config = dict(
    n_kv_head=8,
    positions='learned',
    bias='none',
    parallel_block=False,
    lr=0.00231,
    decay_fraction=0.814,
)
Each number is 128 + 24 x the weight over the matrix's rms, rounded and kept within 0 to 255. Layers, rows and columns count from 0.

# layer 5 attention query, 512x512, rms 0.0801, rows 202-214, columns 384-511
[[110 109 137 190 111 126 127 148 114 126  92 126 137 116 123 111 108 121 114 114 129 131 143 159 172 130 108 132 114 103 129 138 134 152 158 107 116 151 142 154  75 176 168 166 104 109 136 132  86 123 138 136 164 144 152 130 127 108 118 177 115 124 116 100 122 108 154 190 137  99 149 142 102 111 123 171 100 139 126 149 110 144 112 144  88 179 114 119  91 136 136 115 135 140 144 116  90 111 107 165 118 130 136 136 169 111 102 145 155 182 114 162 146 120 141 168 105 118 129 154 124 106 127 106 110 117 175 111]
 [ 94 122 144 121 131 110 119 157 107 117 137 149 114 154  94 152 137 156 118 146 151 174 141 133 112 136  98 118 104 155 124 147  89 132 103 109 154 150 140 117 181 120 140  72  82 148  97 107 129  82 123 128 153 160  98 116 141 136 184 133 115 111 117 130 136 119 100 134  76 144  98 125 129 126 128 156 130 122  98 138 115 107 158 114 105 122 159 156 111 120 115 126 160 130 125 129 115 137 124 162 133 123 123 137 118 130 147  93 126 103 142 159 114 151 172 147 118  85 103 129 126 141 196 128 108 173 202 131]
 [131 143 113 130 134 138 147 156  67 129 129 119 126 145 166 112 119 150 144 169 161 145 116 139 116 126 119 107 137 100  88  95  92 116 130  90 156 115 136 129 122 163 118 117 131 140 124 146 128 165  97 112 112 132 114 153 100 149 118 136 175 119 145 150 131 145 139 110 101 136 148 130 104 103 103 106 169 123 138 167  98 124 138 106 163 109 145 122 152 143 147 134 139 174 156 123  94 152 101 115 126  90 104 141 135 116 165 159 128 121 108 107 132 127 106  80 163 160 149  83 144 106 152 121 111 146 128 156]
 [140 134 104 129 128 139 173 112 117 120 148 137 108 129 153 138 155 177 140 128 192 166 159 143  97  96 146  97 120 106 153 151 123 120 120 134 146 122 120 129 124 134 136 129 119 138 154 130 120 107 165 171 144  72 146 146 142 173 121 101 123 130 140 118 118 137 166 114  95 135 115 103 127 131  86  87 126 135 130 102 150 136 131 145 163 133 124 152 104 155 143 134 133 109 149 154 116 124 145 117 123 103 108 107 130 126 115 142 144 160 105 158 119  87 126 149 117 125  96 150 133 154 141 140 149 119 107 117]
 [124  96 124 117 134 109 144 126 133  91 134 190 116 131 121 154  89 130 148 139 118 121 167 133 119 130 121 107 133 135 142  97  96 119 137 136 127  77 102 139 137 127 144 144 122 142 149 114 128 152 116 136 134 126 133 129 152 144 137  92 184 149 129 137 115 154 144  66 116 128 154 129 134  99  95 121  94  95 115 147 115 131 118 117 162 134 103 174 156 117 147 140  92 122 125 135 127 128 108 109  81 115 156 126 137  99 133 156 136 128 128 134 145 133 156 132 127 114 173 159 112 110 120 148 143 123 116 110]
 [130 100 106 110 124 120 136 115 124  78 147 139 116 102 117 122 131 145 134 135 158 131 137  99 123  90 174  92  97 143 105 134 148 102 136 151 139 153  89  99  88 137 113 148 128 109 136 131 143 153  65 115 150  94 122 159 120 116 125 112 147 164 114 130 115 120 174 155 112 106 132 110 139 141 129 175  94 118 106 116 113 148 165 105 114 149 104 122 154 103 141  92 172 116 101 118 121 143 176 123 135 116 126 101 122  86 105 122 136  88 153 123 144 119 152 103 155 112 115 106 150 132 100 168 126 106 139 175]
 [161 143 106 100 106 116 146 153 124 139 104 102 124 153  82 115  84 101 131 164 131 148 151 117 113 147 103 117 101 141 125 145  92  82 120 127  99  87  77  90 130 125 124 113 107 146 141 137 127 110 126  96 110  99 105 153 123 134 146 112 123 120 129 132 124 101 128 109 139 138 154 121 156 125 134 115 128 129 168 176  89 146 154 128 149 123 106 140 124 135 150 104 106 137 149 132 180 125 121 100 161 160 125 174 122 156 138  99 106  93 138 146 149 124 127 152 140 137 145 169 113 132 152 143 145 100 145 103]
 [115 132 115 132 149 126 145 135 145  95 134 119 129 107  80 111 141 132 147 108  92 171  98 164 122 125 137 119 143 128 100 129 103 152 129  87 134 133 124 169 138 125 150 159 113 131 132  99 133  97  85  97 130  90 125 166 116 152  92 124 147 139 133 113 146 165 111 133 135 117 122 112 105 114 120 143 116 133 117 135 104 128 132 108 141 119 155 167 141 108 150 163 131 153 124 125 177 116 159  87 103 152 140 118  74 110 117 127 150 115 138 141 141 110 136 124 130 125 139 151 153 113 134 157 111 124 115 131]
 [167 134 126 115 186 138 128 159 153 125  97 105 126  96 117 131 125 143 147 119 101 147 140 118 115 147 156 160  95 115 178 150 137 141 129 121  87 140 129 158  58 142  93 108 113 113 140 116 158 108  56 134 121 146 131 142 147 144 146 121 131 140 169 117 171 124 149 124 178 136 140 103 103 158  94 115 133 170 139 114 154 130 148 109 120 126 143 144 139 172 132 100 126 119 149 123 145 110 105  72 159 147 119 170 113 123 119 104 136 152 114 109 113  98 163 121 135 145 122 136 128 138 171 150  80 126 135 125]
 [160 113 171 152 131 130 158 119 143  99 126 108 129 138 144  66 124 111 116 170 120 132  89 146 174 113 156 119 129 121 171 153 120 117 136 102 118 142 124 126 112 150  83 103 144 139 133 157  73 133 143 125 172 158 129 124 104 170  99 109  99 118 136  94 106 126 137 156 176 145 117 103 141 151 106 131  78 150 105 122 113 115  94 136 154 170 103 121 146 155 152 140 112 142  95 107 123 122 121 128 109 105 131 102 155 149  85 161 105  95 135 124 163 187 114 134 106 129 109  93 153 131 127 132 144  96 130 144]
 [134 135 115 130 111 159 108 126 151 154 138 148 144 138 175 139 135 139 132 114 165 111 144 125 130 155 101 124 112 121 103 113 124 135 112 102  96  86 109 139 130  98 124 137  90 114 129 119  95  86 102 140 124 138 125 127 117 107 122 106 149 139 137 142 136 151 118 136 157  91 144 129 145 101 131 136 118 118 184 109 146 134 129 123 114 142 149  91 135 123 140 129  85 111 142 133 125 134 152 133 110 140 141 133 134 108 102 109 151 158 108 134 145 127 113 154  81 124 106 116 140 139 146 164 130  97  77 143]
 [150 131 124 139 104 179 142 121 146 140 114 138 151 105 135  69 129 124 123 129  78 116 105 137 104 142 139 127 124 123 150 154 173 122 111 121 110 117 166  97 107 138 137 126 139 114 137 110 132  99 147 117 135 161 119 160 160 114 138 159 153 123 143 117 116 136 159 180  75 140 139 123 107 187 119 159 134 114 122 162 153  83 196 133 100 118  88 177 129 120 144 119 123 125 132 140  99 104 122  67 107 141 102 112 109 126 104 129 119 148 147 110  95 112 115 150 139 117 120 116 140 119 156 120 128 137 150 121]
 [117 101 114 120  87 123 171 140  78 106 137 122 157 125 128 153 128 128 130 127 140  77  96 118  93 103  96 137 114 121 115 135 113 111 109 154 129  96 124 160 137 123 129  90 179 131 139 148 148 139  75 122 179 154 114 134 128 108 136 113 148 128 154 137 149 140 135 107 144 126 104  99 166 139 142 122 116 122 137 105 108 142  92 140  99 132 153 164 127 120 113 161 119 138 103 132 124 108 150 115  95  98 128  95 120 127 122 138  88 159 122 116 108 142 133 112 118 131 140 157 122 161  77 153 104 129 149 160]]
# layer 5 attention key, 512x512, rms 0.0806, rows 202-213, columns 384-511
[[126 150  89 134 136 121 160 153 131 142 130 125 148 138 119 155  91 136 137 101 122 159  75 151 157 126 108 130  73 157  98 105 113 150 130 124 136 122 116 140  93 152 137 147 124 132 105  97  83 133 130 107 152  96 165 135 110 154 131 112 128 148 146 126 119 111 143 129 107 122 150 120 127 137 154 153 169 108 118 129 121 154 134 103 139 134  88 124 133  97 119 107 141 124 112 107 109 113 110 105 125 124 117 141 154 128 154 159 158 160 122 113 114 185 133 145 165 159 142 103 132 163 121 135 139 146 159 129]
 [124  95 143 155 164  91 133 155 108 188 127 111 139  90 118 180  94 158 137 139 106 148 119 128 136 136  94 105  97 131  88 156 112 126  93  86 145 118 116 103 148 162 125 143 109  92 118 154  95  94 146 118 132 126 131 137 119 127 122  88 144 171  87 122 131 154 104 159 120 129 119 137 100 109 145 158 144 155 110 181  82 134 149  81 108 154 130 141  85 182 137 105 145 114 109 170 139 149 135 139 111 154 149 149 119 120 132  99 139 117  98 150 136  92 103 100 146 105 105 129 133 115 165 146 107 141 174 130]
 [158 128 139 136 100 133 147 143 108 132 151 134 103 108 130 104 121 129 140 166 127 145 139 134 172 156 133 119 155 125 144 102 115  84 135 148 134 110 122 131  90 117 177 122 101 141  98 145 111  96 128 141 117 149 116 145 114 147 124 106 142 116 119 134 137 138 134 142  94 120 135 136 118 110 124 105 130 156 121 124 138 128  86 146 126 113 109 117 134 122 132 169  92 142 136 120 100 108 133 152 122 129 166 154 155 115 115 184 149 148 123 105 175 127  99 108 146 130  63 116 142 119 151 150 107 158 142 135]
 [100 150 141 115 161 135 112 110 109 139 116  91 169 115 153 132 119 142 143 129 125 131 158 119 152 150 166 121 132 102 137 181 137 140 110 135 130 104  92 184 103 147 150 141 151 155 118 138 143 161 126 145 119 127 144 151 145 172 138 135 133 168 117 133 137 130 132 142 123 125 117 125 111 126  78 116 130 103 121 113 148  80 143  91 140 112 107 120 153 175  96 131 160 128 130  82  97 116 143 159  96  76 124 148 141 117 127 133 143 170 134 132 158  94 152 140 117 112 101 102 116 118  67 120 185 107 118 113]
 [112 128 114 130 127 139 127 134 151 124 123 148 108 141 138 140 132 125 110 119 140 120 102 102 124 114  99  99  96 126 163 119 105 154 171 125 120 141 107 137 151 103 160 118 122  95 149 107 141 116 140 141 152 141  94 172 130 147 131 130 163 144 101 134 107 155 119 114 130 151 135 112 106 141 132  96 105 132 128 139 115 134 128 128 149 168  76 111 116 127 142 116 116 157  98 110 108  79 109 134 119 105 152  89 129  88 100 156 141 126 139 163 160 131 155 113 128 118 167 143 158 133 127 131 112 130  99 116]
 [106 101 109 132 149 141 132 143 123 102 118  92 116 127 120 167 114 127 143 139 145 186 104 125 129  96  86 117 114 131 121 147 100 139 120 137 169 140 118  99 114 111 150 136 143 155 115 126 130 110  84 157 156 129 113 137 100 141  70 126 144 112  99  78 113 131 157 132 130  89 123 107 134 106 128 137  98 117 121 131 123 162 100 162 131 110  73 171  91 123 107 124 124  86  92 129 116 123 138 114 127 120 155 124 126 123  96 185 114  87 134 123 161 111 173 116 146  95 112 128 138 155 132 130 130 128 132 185]
 [162 136 114  99 122 114 134 112 149 151 112 114 100 146 108 114 104 123 159 108 170 109 165 117 134 145 103 103 143 118 128 102  44  90 142 100 151 137 109  75 129 105 143 135 115 167 139 124 104 122 115 128 121 130  82 138 130 153 109 106 173 132 148 167 136 109 157 113 119  88 154 131 162 147 124 124 139 106 138 171 153 132 175 110 165 145 105 142 127 141 146  86 117 113 119 123 149 133 174 116 164 127 167 138 119 128 148 105 136 108 137 122 150 113 130 171 145 155 101 161 156 112 172 160 147 128 116  78]
 [141 152 126 120 111 122 120 121 149 117 138 130 139 125 140 133  94 123 144 120  99 146 114 152 134 114 134 131 104 134 108 145 156 102 145 155 153 145 118 121 113 119 145 122 147 163  81 156 136 167 108 121 137  91 123 146 132 164 124 117 137 115 126  97 121 119 129 103 137 156 121 124 113 148  97 137 156  92 119 150 100 138 148 108  87 139 118 149 152 153 115 169 135 144 139 130 148 134 107 119 115 115 133 148 118 127 147 105 109 138 107 107  97 118 144 127 125 145 144 146 134 130 125 151 130 111 133 125]
 [121 139 160 132 132 124 141 149 162 148 129 133 153 142  79  67 130 127 132 111 109 172 123 132 134 105 180 167 123 140 124  97 114 135 148 145 123 165 104 126 103 145  88  96 122 113 135 109 147 123 139 139  87 116 140 141 128 139 154  98  97 157 179 137 112 104 102 133 138 123 129 121 117 136 144 102 159 115 161 119 119 116 147 118 115 104 137 106 153 160 126 142 125 134 128 100 146  94 146  77 144 151 135 125 140 174 106  90 153 133 115 141 118  85 123 156 113 128 118 139 160 152 124 140 124 128 151  90]
 [135 154 146 126  88 134 122 122 116 114 130 145 144 155 147 106  92 139 146 151  94 154 132 127 134 113 123 136 130 105 134 128 129 117 109 150 149 104 107 156 112 147 129 122 180 106 140 139  85 117 130 137 140 168 103 137 117 138 121 103  68 138 117 106  95 112 110 112 175 112 122 130 113 150 102  86 100 162 100 107 106 124  90 146 110 101 102 123 155 148 144 132 138 114 141 136 118 119 145 121 132  87  76  97 128 123  75 116 129 132 123 116 130 127 143 114 130 114 107  90 174 119 106 118 145 121 137 144]
 [156 103 117 154  97 172 142 148 155 132 143 156 141 103 120 104 111 109 118 111 130 124 115 104 162 104 107 130 133 109 113 133  90 131 153 141 169 133 104 126 117 140 149 124 104 114 130  92 114 117 111 128 158 113 125 142 132 113 122 113 155 127 152 128  92 102 142 137 152  96 132 158 141 157 166 170 130 117 152 129 116 121 117 124 108 153 124 116 134 103 127 135 105  85 142 119 127 113 136  89 131 151  98 168 125 110 144 122 130 188 119 105 111 138 104 159 129 121 110 133 101 127 141 150 124 135 102 154]
 [130 144 107 122 147 123 138 101 148 122 136 139 162 138 141 113 105  88 125 113  99 106  94 145 149 148 125 105 149 181 149 106 166 125 114 143 146 143 148 126 108 120 137 122 150  95 124 123 102  90 134 122 130 164 167 150 111 105 122 153  92 139 182 136 139 148 131 132 125 107 159 136 146 138  93 123 129  87  78 156 128  81 134 181 139 152 131  98 133 134 116  91 152 131 113 104 129 114 147  79  84 105 128  99  83 126 151 146 122 132 148 114 121 104 131 151 123 140  91 141 115 108 129 166 111 144 128 121]]